config.yaml
d_mlp: 4096
activation: "swiglu"
positions: "learned"
tie_embeddings: true
beta2: 0.99
lr_head: 0.00449
decay_fraction: 0.579
doc_mask: true
steps: 3180
dataset: "wikipedia_en"
Each number is 500 + 25 x the weight over its row's rms, rounded and kept within 0 to 999. Layers, rows and columns count from 0. Numbers have three digits each. The size before them is the row's rms in percent of the matrix's.

# up: layer 5 MLP up, 4096x768, rms 0.0692, rows 917-983, columns 64-127
# down: layer 5 MLP down (transposed), 4096x768, rms 0.0646, rows 917-983, columns 64-127
# gate: layer 5 MLP gate, 4096x768, rms 0.07, rows 918-983, columns 64-127
up917 099:511487503496533498484511511514507543561509497499501515492515496527493514516495525536497472484455507494482469462515469532471522529529490528524515502471521506498483464476477506510524555540475479
down917 097:476520514547501502516541474528516489501514504475508483555486532462449505523514536503509508497545498455472500470522479495489493496486543507521489489477538481469511487520485475467529490531497518
gate918 096:469498469462496493522497516453510497509468482493500492519465477529502501500484495472476483564492483469478500494499496553533506527488490545470532543503540499505483502484481497512499519512508465
up918 098:461545524505543473521481555459522498505453540510507508501557468530488491487464476462495490526513485506517493465503568519507472470529495486494487477513498495470512489516498495545531493534475487
down918 102:490508522516482492495471492472480527476460542504454477498516487491534540507508496487517474520499481455503492474486539446548468457529452521534507415536470495530513509508524491481477492465468489
gate919 095:491480450530505496501438522496458490472485476515489507477476507471503489494491506498507512515479485510452458535509474494529490495524501479509462495496496472513501505451514541533479473490480485
up919 097:446472521497508520472491489531456545444504480553487496465451501436476467464499513505542519527525483506440483496540505529512503459511501517512528473495537520531486498483522586507504472499476478
down919 099:455501453462480464491538512488546462492484528498516510501542505477470534507437543470503526507508537513528461480509496496480521514492521499502495524526468536527475509484526514459476489495515508
gate920 091:519482530518510514498484503486517541464486493512491505480486491457483500462510510524453508479483488505486534516487457534509555511481464517464515513507511505446445509453534495514490509488529536
up920 093:504490535519491497524522570476518512450473522518536468488538464536523515530524493473527499493521491492514511499492490508525526510479470462495546510455512504533447505531508515531513453544475462
down920 097:471519493505482503488492516478485489507512486497542456510486506530499548477525501517489523479489478507502443521568506537502558477545489504528516509513529504488560492489522495494515495528463495
gate921 109:481475493484498502470457477483547478529513522514534508501480496471510509476485475543506552521492466480527518473451483479459530508492498512487506480490476484501533515487513491466488472508512494
up921 106:502519469537522481494538502493469521446495488497457472506529541502499513544479501531532446463501530455466515544511513541513473470523522526463492535456505504528475522489434492501545489498494545
down921 101:505561527519516519524506446560533533459517507468484493510499519472477516468557462515514459477486478497509490505498506482509518520489536484468498506469517491472505491532506482511478494493539471
gate922 100:452512535484521499464511539520523472508502513538508538530498515526472514506519511527519504500491473469500501526485492472471527559502475520517505531538489490497518483503501500463496519501522511
up922 100:484487534513524510480515462509531497459439527481536454555533483442522496456484527506495485512461492449494520465472452506490502447514529518468464503522505480462470493504518498468477501522512463
down922 099:483485528493486528528442521489429519552537525505528523518492517522506516460483533461481506499481490504477480564537482520457478505543474496452477484488503522512482483491527501523490524500488494
gate923 103:511494493480543500488505478485502529509470473482517480483460513526467553515546500519484501468470501450494515540492493476473501461550547503469486465493472525517507491484498512458509487526521483
up923 099:489485503483472485508467529460497461470508476542559509526517493519488484516506496460502510502511541522519485473461520485516471506488440532544499515492532513510487489524518498476492487478529478
down923 098:546463513458506528526508521520527545539455479464524498548511492490471519500489505476513548500526533501519494543535517453537483527526532495531531507488492492488497499530500501495522493488501498
gate924 086:489511508500513517514490496535511485464513464505525532471518516510505497493518521527518493478530508513516496547485498474517515522512416458526472463542514455499472489485516540516586515460490473
up924 089:482499494452519523490489544490550496473461480512463544517506465523557491465459474496525463480479437544464479532498495477492494474506475480532503542536469443494479472503497500511481529503478517
down924 096:532462512540494490511513424494533465509482483498488461560538535505521545456475517512462513506497524447453501526511524473492495480514494487485504506523516462482582490500487480506532501499469504
gate925 095:493530509506533489477479526520499506444507549556551516510465458490435474525455450470500467478518506479496479499520519516501510495501503514514449486488544506476488570527511453489514510533481496
up925 093:511453538504499490458506499484481491550491521468498503484539497538517550533519505486502501486458494519529512525496524511472535506502505502468474525487483468517480462494484505488526495472491504
down925 098:513471476495444520513501494501491462518505465487487502454531497493477486474512527510448536515456462497522483501520530494526494475519511509494504479507456531491490468469453507504503490464535467
gate926 102:482482524504506494479492456518519515544480504555507496498469478494451540513508498498511563514498490488508496463471451511477498487487494480510458521535502540537478528565502488477479501525491546
up926 101:508522528499516498472518499484507489487545482467471490550498474524496502524498526492503493471462456513544503504481577498510485534489490468495522486492472497508513488510529504476503468498504510
down926 102:561481483524483492474512454483546533467474442500473504510497470526521509503489476521525464542520485534497477516477506522496473465471460531496471526521505517508471546492519484501484506538486471
gate927 097:446518539484480545498530488515481517500527484498502492472519511483491505477511505489505576521492485506534509488501481525486473491495508522510465496526510507518483497533507515481509474506462502
up927 089:491451480474520524461448520443454464503499462522528480513476468500473473487504489493519466501535511516453515491484475474490549519501466489498524536502495463498535497507502486506530520484500496
down927 096:530474507487479451483471524486506451504495493490529563479468467494496511524496505497520514482539506487466495556498562463480497462506521468530521507441518484490525499495515492545502527464524519
gate928 088:469522478535488449518522493468492487482492449507445508514483513486497500522507490509534432467539452517543492536475533479507525534507508481476520491499492497501478482496496456493541487491502558
up928 090:525529553494544507530469498482475470456503486513497483518492429483454472487535502532537507496502491501494498547492489529502509492510533478494510466432530479555539506505487500496511535484505506
down928 096:495450547450526503521509533511508450526468507519542519477486472509472482493496465496456527519473482505509525508516461473528469536462474504474446507488481504519522467509481510476480546535481488
gate929 088:506486484505447492506502499495501494543502531533443500467510535495487529485514487517478454510504491468483470548541485541503516496492515537520495484519464516536532483540484462496483551542487504
up929 089:537503482505529507452502511476486462454503533452496522504490513492480510476525537500542496546515492488516496531514496517544452486519502501514515506520482491522474440483488498476489503505537486
down929 098:533543513537535523478527533507530522507471473494508522471512525509490470505517491501545530509523493488489493525497484488526536483534489497522502464484519515495484506500519515464526526461516502
gate930 098:518515535511499484529513531484504502457451476525487547458524502501484503563490497502543517526501526519487509491552517532494548491500500490467551497536499464463513496441481443492491520547504481
up930 101:514527501546512543500478500519495528519552499416507438477492509504507467541542554507521522491503457509481476521456496512507481469498503551474528534471523520521539477503496500504498513483498470
down930 100:473505551536507526538482473477538477444519505470473509493523511518535536481456529530525471498490500491525488481531481515450535486509509513448489525502522503443469464485479495462498485510485492
gate931 097:490468536504507520490502522471491511492491496479527513505505479499510497525542476521498480520483481510477449467472520521477475540526529505502458508525488483494504551508504428502470502490539497
up931 097:509497477496473482486482505539491448503505492525446481508505522531477530492450492499520494503481489439522545496523490443540519525534475534544527517498487541507485456494494510532512476520496502
down931 100:483514534433441445521512487468486478502468478493537539510449498499478533522509469505506544484462506456484533496540498462478509513508491541511502478488493479504505489541562508483484476513490497
gate932 088:497472495496491504493493528544457484490481488529514526521530506519535533448504509482509535501515490475477494483488528508515508500494548506502505528545509503494516541492479509510541479462469548
up932 089:531510499502487488491510528476477526498504505536537513550565504486511542477510440474509491542501442475512541482472502487528466506522484494527517552501524505482535447500495502497489480495508510
down932 101:500479484478544484523513492486482480502495552550481459537512467497484476451521501524462517503482471516491506484476502466548488501564521509512518506520496548488535502507501495507505507490471500
gate933 090:495489504517535522519488545520550511487499490439578463491495473502497498491496480505517530479483508530496506538508504464496495511494542465498531510493529499496521494489497479471487512543524491
up933 093:536445533498475496513523466513444449530551495526520465480508524506485502489465491490486516530486495502496519503483520489495506535541453497551487483528475488514555559517483532500502508459512463
down933 094:506478546506507450498504432517519525488489534481528519474504515478485486469514524511471528520508505497456504524508528511532508537509463528486512489475510519533470531528537513507478527491507462
gate934 085:470488483526478493484482504522493518496531509518535517488469451450517473494443475491484481463492503516517484467535507518486489483493509542489495513537451490476513483498452517511485490504514554
up934 087:481505503516495473520504502516491503532490516495488512480546516538499567495522497479520523530480474500483492523508485496551538497563489507529483474522457506524512524504511465476502487485539459
down934 094:482451520484527481506525504500524491515519487533489472525484519518515436473500514482502535540507516498476500507545525487520453436483490536491487463448512530495485521546514531455515471501488482
gate935 110:542508541508487509504549513549501525513474487481506495526534466528480510492517436524557497469513472493569488465503487543503518559511522501473535463436475498511498464550489476523511512530456497
up935 111:509498538490471495488543533468509506512446499486487474520526490516526552491552497493541523504481518489523533506494478489497518528519496493487490504458507456462445519521474489513518522478482474
down935 105:504515519457463468522511475534488506503478455478522537529483491519487504490520502518493572500520497452502471487484483526509527492513494509462529493450494517476468492542462477480480482516513532
gate936 091:502544528526524523483492478512511528491502466528541450496484528507515520502491483507553530515483494508525512479475481518481486517498490504532552485469508528519500499490519502512452483465516508
up936 096:485463464479479504493492504520520482499473525506539463537456530520490467537518518466498476538482518466483510518493521496495500492477525505487531500507485517485520531492481521464511513510531468
down936 103:509478517507515512457454514454484514518561489464489471492541486499475475518504518469498463495488538523505471460464467484561479486476502516518513504489493501523509490486497469510532562468486512
gate937 113:492502481466464487532521464492480503506487522490497446432475480496510513510480505523513474480512527506500459516481507491503518530492485475532537469532514527534519447455528533520506491547488499
up937 112:490511506504493481516453463489477487482534521502480522475500556505552508494494463554482467454509479489490491479487495495525494496474462479503519504491514517497509493473512508521511498506486494
down937 104:465521500481508527520531524496538473470514539487508555486503509494471504464525501501511508499447503486497510488521493520521496496468510544486486524505518466474527510520477506477481525495485481
gate938 097:496493513504542507506535514459547505459467484496482489517509497470452503468470500485446472498507510491462516578507520496543471465523499534520535492496457544532510486466500494479507500535512484
up938 100:530461486486527506477506506522489495495502500539500451483563455485478516548482514495523522522530515476483495516485491509505475516521492498588532520490481517507486527507522523507484496441533504
down938 098:496483489489497533520528533545508479459464490526446502481527519449505498505479507491520511516468464524519448483464465418475471525488450502498522494499499503474479470523480524519503508495493517
gate939 111:449482542515507486495473534499517481488493556499477526477522508529495536535494478482537453467486460496481500500513510516491489483514495535542496513526453489523500468499524536486514480473536511
up939 109:542517483504492499495439514477541451488526495459550488504488480547533478484511454541457507470469472502538524489544463529531529486497491500474528519484476505478513506532478545476507506453574468
down939 103:480534488508470503524504515475461489515494517479487477493457463526511494502489518478464518492502517503517514490525513462479500511569528495464553513499518555512517520484454504453474510486511476
gate940 102:497485486492496559514461505497493494513503481473522440479506463492504502474507500449507508464483514516545511492519519468522478537520507521504515482490497506489511483465499507493496471483530533
up940 106:495476472513525500524499560501483541536500490480463491494470466501450527478534519530486508484556471502528495501517490528536506461495485460509542514512523532518508481496502477490463504488519526
down940 105:545533506476516570505526528485487493523527474508540453496490477489493553484552505475595484482497494496474527512494512499527517515460503493480482497495513489484524528495519488514535476517476532
gate941 140:521499497515484488554481478468529492498518493475502503490492479521502476480507495541507505518480494489502515489531524516539505509493510473488485491491517503489474486527528525503492478459491503
up941 130:517519492546500526489487487472488523456490447436510497525517483457499496501505499482500489500505507467483518479491495470553512537486495493464556517468518477481450468521485502520491500508490511
down941 098:532522487490490461476476522510497536516523471508487461518500476478508497477465472506464433475531472455495525514518536486503525515501473467495497493506497489478540487457460468541529479530486487
gate942 141:525537481525504506465478504488499534477528536542506509520511490496498498505468473542534526527500494523475461526508480484498527465532458488475507473464515468559474515494478536477494484492481518
up942 148:459461475459487487552503520509530475525507483464493518514489488495491496483487518497445502509502481473504541485487532525474493578500517497542458514489491516442492472514476490553513504479481513
down942 067:508501467462475490523490494475515475500453474497489504485503478450506480482607481493482463474458512451500540489479469504503486532518498500458462494508484531516505504510534478507518485521503519
gate943 099:498480519508466458490540483503498490498519519517549516477468451454524482494455519548496504489484483522508525520501512511506488481492512524519523480495480500495538527458503473505483505501443442
up943 102:446570496476493516495489492471521499482493504481479495489474508487484504502520504453515468489465492478482529499458511486502471506470483542504485517492498478463513455473488460507475508520460487
down943 100:495448536525513479474534491484520536468509479520511517521455523549463462508544459502515480521567477451451488512527514537471550425501516527519491497475491483506475501477474509487501517498496450
gate944 086:473523482473466517495492509496494496488475509485511498455502554492478508529552535453508535479513512496510528475482493524523499427511465528512477470511515473495504480476489491505510513470479487
up944 088:502491551511473489503479506482508494495532523459507492471505488494513472508522527479459472508501508492495479505504528462513454492501470498551542521523509502471518498483542463503471505503493542
down944 093:487493520461530485463505502496468513486493487546490521487476512482490456474512506481506487438515483459488469518492517517494526523473515519549470510497522459470527505525481533514466489459522481
gate945 090:477539532490450519470499479474540497477528490501515523470502481572454469531524549467480501506506533495559490514490507494528473503532469553491516532499493499490475520524517511498519487478477539
up945 091:518547469527517510502473519507481521496474523455493525518535481513545461484471514477508550520521499502509475495533510513488521485487484455531527551501442515491502527500529532476510478541538475
down945 100:461478494517490517501471548549527497524476536484540461532511506493504542430530502473462493483525527496496527485543523502493530526489455476515486509520456539485464497481517497511478475528524523
gate946 082:486503506528518496486488443502510505493467519477499489490502502532498526538522532467540499528520456510466517526516540475503496483465467513503523505527515514534467539487489525512475486509478507
up946 086:546527482532494476484542506522503487537534548511465469548473492494460439539457509497494494443524481464478510493489492481492519509482501493516473495529506526471493542506465512500461490489520540
down946 093:511484485537502485476504514480466509494467527523505513511488481489479492536529457472504533498480497524514525510540489495498473520515509530426502496541493483527516480513501506516553518486514508
gate947 092:487506483467484507498496534530503466500474533507519495502507482467495525504521470476460511485524537483429465430490537457477516484556492529449436437499455506508495482531515506484513458519529474
up947 090:492454462488525488500474458450513499495511478503456465511548508564520493524466505472509501487494494506511538527526498530519506464468491471502501508521579476481507492472509527519517519489473507
down947 097:480483478508508469485489474459439555477501519483470546467477527482498505509503504459491490541462520508503503505506495469473490453500548511518459527468538517495515496511507480574529507495477493
gate948 133:504449530445472476457475514526512471530483482457517488550498496510522510484493521510504519488498500450509488512456513511493510506496467527544514482466478471487517525513511480564511456499494526
up948 116:489491478505462464489501478453526483481502496516529503523552497512533515519516547514463494471477452478491520484515479448510506497514475464560494493503514490506463480453517469539496490499516539
down948 097:497548497534546478515475520487493518518522520509485464493486502491510460517475496488498479525520511527514515446514488501465520519462484446441534511565505493557496504513490492509488511494488468
gate949 101:444470530488455470505527506513526460476482498513502514549496481511539481505553533519481520492486516482469502497518548509495508506539521479524494478512500505461527471534491510493517501480480529
up949 100:474505514509524497473529516511513515512505477472512506501488495527477503523500471522466483484491496515499472476510525532489495496513513525474517503475519513498504477535532486486523500503504506
down949 097:462548519496483487502498492489515501499524551529498522517500472471537479504486493544508517509446498475468439498497495476469464534532448502476503489477543509483509492507522460507526504502476482
gate950 158:469511502525460548495518490541455527547507525518526503481492496524488497523474518448544524468521546461498540471499479475482520474537540567505432503518553537504471471484546480543519498505506493
up950 138:464493512494506514535510496505474482543509501510522515509463513482453529498470474452515491480476534475545511500454510484489494502509539501481454477485512491531499507511521480478522485477483499
down950 111:519465472511503472492499492477523490430454480469452506533526486534514473508521506538509474498472471506510522546520498521500493522486455489502545528466456464478484508509495537504490507519481511
gate951 113:495521531517507517451533488493502500470513523460501479512486513499498506505522464516503538508480471495476491492496488499492556492520520495520504458528479505467502491481480458503497501473499472
up951 114:566531512500506518453487521511499468500540505465472518506479532453528497504518448506523528529484540519485508463500496478511531522506499498524551475470477483463508465527507453532531497479534478
down951 104:436480481496481497491510482513488512476508511496524505515515478547505504537471523523503547507518492504509461509475540490528545512495565448519519522492504511517469494455466461571529473492479529
gate952 103:491480515515542495480456492469512528488504474473497476534489503485492474506506539497509469473480510519489546505535548514460532468516500478516451476553512514478532461484485512428514498526476554
up952 099:467519509490535553507494521483526469494461516495512517495514497520522494475542476471487495458493541467495505528510503500495499505503527501489484491479462506462478468500543507572508490505502487
down952 098:533513474501518501531502512503475492536494520519490474495490530493483455532483453468507518502497501444476483524484524498468500492542521481497527544498464487527480521493496501530512483498534496
gate953 111:556550505529520493543456487491495491469463468496517481497497479502487518521529512538479509507494510478483509505488465554536489478496497491478502514491512516468511485474500461477503478546514501
up953 105:473468480455496452547448506548562489504484508504492557533464488473499430506512486473507464511472497504500479503534502491510510493538493539508483512501525486562482507526500476513487482499525484
down953 100:463477528475505507484503508509538488487470520499534506571469475487521473480504496503456461528527551507524498517480525489505478516582557524457482494526487479508530525482516495523484477487525475
gate954 090:539496553480466532517521527542486507509513497485483505485496521453501497549548498513489459472493489467532485524499460442496520513495478471509500519524471502506472527492540518478491497520525518
up954 093:457502519513511503506454476476500498509443521463534486488497469507507471500510492548486516532510457498475499481518486510511460452472507553500462495462471448483467526509494501484498505488532462
down954 097:517530484496522496508464491473491464481489528493511507478507474550438512459446506543526525495526488486478512479527501502513459478532508536522446430501484533490483466484490509496497542525509513
gate955 138:508507464493510516485496507509539438530495517508501545474477501483503542455490507491529519465528490534527475489450530507511476483463457491497545493459503496496512508520528558526531487520536497
up955 131:513506479497499509476465533506546470504498499521482490513482494506451536491508517507516514484513492491462477500502533502553471500506490500496472509483490509505494512516501526505502537487502487
down955 109:499512513545483516535487480466466493499543472462548529497523542546498552538486510514488504499491505483447498478514518503478512496530493524489477489477479517520505484505510479493509484503487483
gate956 099:496433544495535494495498475486454493513551507570468497518559521502517551505484521544535470491520505497511457510499497534497512513546480471547470493513507502526497532518529506503534512493466498
up956 102:494505517474516468483442513502483522519521495516492472487488479517516481449531473519478485441455482530510464509502467489492508505555478518509494499496503497499498530570482524491460493501485543
down956 105:472468509459471461481499448519452467509510471482520534509518530452520514487494510500491483481455499506487523502514520477516474514548499503505528552515480492517520516514480496550454512524466521
gate957 104:502495489503476503513474498513481544508529465458529453504542497469469523516527527530491512504519559456474518484512543520489509495537498504492522514516476536532529565468530482475517462453503514
up957 105:496481487529501504568484524504516515481501512462521484521532539494491496500507525484473474502538495458484532498489525503506516498522511468463474529574538503564509503480511522474514537447516540
down957 103:505484502488524480479501509531516533500546486531482502479522488501493484530513481497523483547486484512482492506502534517496538496510523494482507503574566464486512484545494527494501498516513493
gate958 099:495507492478512530499494482513491505505473514484491553526497527478527486504489482518503494473467504479461475559495521507502475528489502449549523518505507465522511510479518543507496516473492537
up958 101:503518502517491507475536458544526514492544502467511506516505513487495455525487528499540504509505514483565508523534502491491511485454513506573489524503524510489469482521460508469496485501488517
down958 099:509494522524495513486519491497494536487504490480523510540501524510533497485483501491522474498505504510484520506508493506488483475487494494484484479555503473507487484501475473511485496484517513
gate959 090:512493490481494504486509504482564508533496538528523528505485542511506487495494504474474515529479489471547521464485504526541533531551500558491491433521464511508514500532509502505546510515478502
up959 091:478463521564491498507533517507515490484508506535511468496496508497474501532517465534477533467526542493526480483526496525485473510480519495531442520464495485536525530502499525536488509497465446
down959 096:482495532516508528485486485498468544515486459465510524496518505490516530517468514492507494498483514496526526511487502529484488502481516459496492478437512490492506537530511503500478462513524481
gate960 088:547499497474486525469525537550486517498485480521470475506468484460514498530501491536479494503503488465469436463468507461502520506528493498544485498514482479538504524481483463518558506474480496
up960 095:516531491572486526486463497449474468575506489528495507501505446500503480527512521468487468496502508511471515533515536503513497509475512482499496500533426473508484521479486506486477505480484518
down960 098:496493439504457433522485460488495480500481510499527506530456457475479518526529527496502508504484511472527527522498470526540451474499535514485537524475480460542529530510507491462520474512471524
gate961 087:497509465510482507523461515488517499492557503496463473508524498528442476491494488472533511520532485462475510501495507511462470483488517534546507482474520504520517506517508525446496509483458493
up961 088:452462510533467488504553525511523512494487478466524488487519516486461467520499483458444501451482503509490511498463484522502562520483483496485514499518515527499526522484526511516515469535473505
down961 096:505477494506472490514516454466487552466492496532526485472497472422437496516485470471508506486495520524509549493494509482452532505442520490500512497523501534485480461481479483495516489494490463
gate962 093:492474509508488512522496525567483467448510490505512547511477490525489557472517527402506502512488485485507495485512509516506493477509526504507548519486458519462528477479497531495493494490440521
up962 094:483470511559525464511534491529468486487504509449498519493496518475522504503526482504475509513474504470457523509456482487458522523473494463514543464552507470497525495504477483479512501450497484
down962 097:522458496510503521540511550505463450539518453497537510548472457518492486481491496496490520530509535519509506510478474538487527493523508530504507470511520452498500511487515484489508487526468574
gate963 090:474499533478489483496433503468512464484493493524491526518489479503498503517496497489504474506523521515487506455556496500487506506499522482558507491526481511499487518503459473499487522530486531
up963 095:481505511509525515515535526499497523505510470497501507502521464476493509532526463466537545480490549497549525523531474507482510462490524498493502534504502470488535493507530550515533493468530541
down963 098:508561456503527484444529507501498467489495505496534508501487494509487562539513532488510499510461527503494465486471487516488477485529527520463497492504483537485500535512474491533511488505440445
gate964 096:480486484527594508511526507570519503458500464503478470460561461488493497481541545509508488496487514508504494508480469497499479511500499481483480482514522488530499476517483471488469522470503486
up964 100:480524469492571485497503525546532519437493448494520469467511499538491480429539516486508484525487472518460516505499516468494476504512475496492470519492497514516525438487476435482485506510494473
down964 097:535479509494502488495508483484482514483500504516509493515485514518517473497498507508508541498486510538485499486504517510519512561493502486462430485547494539493531484470475518510546485513478446
gate965 094:472519483502519512464525486490493468485500454513505490483512486499476495524484508486530511505491509510494484483503527534488527509476494497514460469519460510527461474483532500554490529507542495
up965 096:492489530486459558508518502494537481481498485452512486472475492481525469494494544524527504469501504520528496522523513463460448532517500533429508493458515496454518510508520531492503455443474498
down965 097:519527500482436526446516487483471507487483568484524485499496468508541489486484466485522485504517464498488488489562531494486493482502486465466536464492503480499474481479515536467528444447520508
gate966 100:508490492478527498567486516513475510516500513499520456526483502487471530498489487494524497495466484528482481478470508511534510554494466507513492466488506530483515467544497495537483518520477522
up966 102:513471517492549511532477492477521514474528467519497530524476475492493543509465461514536520484537491449500461497470475484484468514479498524501506494485519519501482445501466485535527499524450525
down966 101:477483534507460493521488536511532504504505490531508459538485531517457500454500488445509530468490506451446498526488506484462516482501492484513459489480473485492483487494513544523542452476492524
gate967 086:519494524480507523484521473496522477459509524464492499519496496491497498505491519522530461498481502462500501461513511523481498543511514545525516476494482492495522470478499463488476466488454475
up967 087:471481496503488503515461501535509517495512467494478476484506520470521443489488545498500506507482509489489442537497469525578488473464483469487526506483522547529501538516500481501534456526517528
down967 092:511500518512440501476509434521499539496483521497533520500497511535502491482512495540516473532490465511500476490529478480499483512505445523526482470470461513526478533504516448550481522446500500
gate968 095:448451494508519535511521443483511485513515492477501497487503498518518476484481511482459528463503496515510535508514488489455485522493524499462504500504473477536487463509524530537510510490486503
up968 095:520458496453488489485537531497459507515499505510480535510482499494524509483516531480507495478510570466494494523536514467495529543503496501491496494469530458427509517503495476511487496495506474
down968 097:551496477499500453550514505492475486497513466483508447487532490483504479533509463518526451481517501472518464487515491507504510453511526502488480515525510541489498473504497499522495540550471512
gate969 087:503498507486518501517444501508521480485472463502430483538497446521544511514507478535469513500537496484478469492520525491549441473491487470473502449520487494497567511525529499496485463479511467
up969 091:488501467477476505496503484516498482482504477514446478539491480486474509485513505534450486493484537513487501522523523491533503467490496501493451519555505487518538479525474491488504511479505480
down969 092:558476500502455522454527500494475518518505495475512519522520487519462499464487506510541509468543445508464467483520487518478499533492485512507448529491490488488479508515493520505517493492458493
gate970 096:494491485519488483472487510492465500478508476479485460540458498523508527476539486480481508529502510518458467513513500501477544460468497451496500486515518556479521439495448474523483517511505464
up970 104:565501520541514486523525499503533545503534498497525472491509523467457496477519479444527491532491484521531490510504473471499509511467459503492533553528477475501512473547491441515511510570496442
down970 106:523498498491515506554514522517521520514521513497526487480511503489500502504511485504511473466516500512557496523476480480498493496490495525526526557510480462503517511518524471507541514515486483
gate971 095:454505483525504500466499482531475510468484471456508536517496509520501472512507513510515474504482505474503495473499532556499521506515526489495509479496486515513481516537510484536490489489521515
up971 094:508526472509473484539498486497476568511510484491563526508498480503542504510511528542466524476500481518497486492517494509486496471529503525478477508545521473509512441509527513538493532491507491
down971 094:495514535476537507509511499498528501475530518507517522499506521504498472473518516499511509442511547520459532548471501480500500542516479506500536490504528536491490502487476471536484451482492461
gate972 101:516528456523515472474539495495508514520489498474514464477498493491510485504490478467488494520481554479499505472460509531491523502524480482514549533500518516481480500468506507512515497511539497
up972 099:503451487468510489489503482491487529483499483445511525509503510476540495500522509486536543479509483505509560497532572519473528510516494514560462530482499462509500452489452453523474483463524481
down972 103:459453437541513452476502499486529541546475512504511497498503471489504520522501486503476485476482484491515486533506521521499482494490522462513509540466524511545513498512492520511484471493479543
gate973 082:487526506492522549481501513477500527503535484449500503521490464506521469504516485575520521534483518517472478508476496490501511472464525500486545482488474556467521512492505478496454478538520513
up973 080:536516472489526497506452488497497493469515517511501468473494473489464516538486518508506536496533502487472485439476465500522478506548497498461503508507519481527475522471495540526526546492489483
down973 090:458460497493494531517490530493457484470460547500524543505500492463488489518499509530470547469484524535482454498477480467498489489562478505489492512512476512496499490518495476502453463517533476
gate974 100:479516476497492466513510454515517540534515506501512487482485475502507533563525533478456494519483507480487478495528506478537510491475502522501517467491439469507516484533551473502465507432515501
up974 101:537496494463512496512499458468544516536515501511531521487464470494478507481531522492514478511429524502492524518515495526496502513480513479513499516461461483486515480530510473490485499485502511
down974 097:515541510524470559529511476495494487480513470489507498540504448492462485496515462512505532530505547500507544518491496521506511486512511572548473473543544474486510488493489497471512496501491527
gate975 090:530479482450509477477535512474515506458515503488496505486501508491538502463487524479490445532493514500566497465504506491498529520518500539507502494529510467480491496469503554549568527515500545
up975 093:516484471487477506482479476493491528505469542549498502497499496497516518450439457468515525480527487546436499493507526485489536510501490477503520520506501529518481491494509482493505496461466490
down975 096:484481491494482515528514492523481485477516493509478533494483482520516506511532495508511498495516467503507498516503549546498491501480517534524532490490528560541508478447513520529518490505494545
gate976 110:478504534535478518481486491499517489492522501557497530492493483495515541513495480462501466507512497496507496500502484498465515483496479512483488500517471501453484533517522479506494474507532459
up976 104:506510483539504519477489495488526479504526500507509520481492479464518550475497469448452444497545498502530503498551517494544480534510505515486497478490504481489487521478503500496458516518492485
down976 100:487520470545529475502469533533475527517458486450545448498481522525542472552509516516488491537541516442487521489516485463490479469490523534464466491510489515496546519476477482494517463507491458
gate977 095:510513512496503491490483462550500470500488531532514553527505519519510492498500493512529500476469509508483526462547519502530474535513499498508482520546492501531490533495483509480498540512497446
up977 098:515527517528460508510447469512522478486490515549468503482532505520495492467529505495511483491468537488532514513515492523460505500489465485501492517548479525510502520530516515481463532533503467
down977 102:521523513490491545555478504488501480469501538519524485489545501507471506502476440509506522503559488515509477494504504506526489463477507475486478511481515486498457486523512535476530443491470495
gate978 095:522498506522544502495522462483475447523515521499507535540483540484468485465499498471494510498493500508507452509490475492501502535509525494482514484441499508511528542515546482552476529491503520
up978 093:501468492487531508489495512505481489559498487480494503489524510512465500435495526513485503520502525474499533508457528511468473526499518469475472482506484515496518481497513494516521496520493537
down978 095:531535480478477519510492479518521496494486496527519491507507516512492479499497472478524520497504506504477516452514513509507588484531487499530457519519541438490503492495543508498516518489484463
gate979 094:491505541474476488493516473466563486530447474519475544538540514504517478465514491519553517509519497486577499480526506492501509544521470530487541492480501535515545523472530512493466471537522467
up979 096:517485488568551522494559503533476518466531490490491507550459480499462517536517490540497484511488515518486472472513511505523482503447490510539488489503496558477490491503454482474505505530537522
down979 101:542513525512475518571456506442499477500496539501527497559534481544574529482507484515551532509519533484511505482534515476515508481497478526469486491521490557503557491514463488492484472499495494
gate980 085:466473522508492496466528456481464479471490489504506504468462483512475536486503528534444498484511526489536543506521489469487470503521480457560499501485486538520473519504445466454492490535512510
up980 086:530566436490473484509545502482508493506481483485536548495549474516507474512486460503483519462489499498493489514500515487490533521451540516495539528500471486502512509509455558541483523529474521
down980 097:488528559515472493492484510509525489476483465471542478465474512523456498500466512520470481517547450473485505490545523520488475533487477503478455494508548508523499507538513546463495488456485506
gate981 092:463498452472494508515512498499471472512518488485466515473508543516537487500478515497507500496484439476483509487513559505447510509514511496541531510482480533476494503474501530496509514474484483
up981 097:535511502499495529527511497540506521498493492490543474466478504509499485534538476487551494485489488487517496492471433510525533534495466484463489527491510493504500498517496503459525475527541516
down981 101:535520492476494481487519518531502501503528474489512530471475514531509490488506507512511512495501467449469490443494492491486510508519489516513495446508524486564494469516541482478473467534525526
gate982 099:493497517481535519482482509537496460522510509481474470452492508507485498478501510487505557507450504462535512496521495483474504497451515467461474513464539508513481498504475512491523454487530518
up982 100:467495486479523507504499509543493478497506510503527506455478511518528493472480492472464510490507486473510544548516499450520483461472514487524478520459509504483492512469518512490477490473540461
down982 103:490499520536517506523485522511439497520501520541501554474493501464478475473495498461507482498484464499507530499482522505530489489517501509477500484495489520513496513522478484485485477479509499
gate983 096:445510471489501467452505482483482494519540447478500465546476521494496457483471492491475495497501484492495460496470558514517510508495500511572478517493497470511452508472477547527499471478480498
up983 098:460490441548489517467491533521474479472531502512503497544515501505482459480496562491509497483530491504455522543552529523505493527512515547490471555535482471502488481531498504497493483495492535
down983 098:503505509523491491497497529487476488518548489519525512484526507493476492480545502456501493500555474474458474503498539462488503541479516480500481510508525488531473505506496533467515495482487505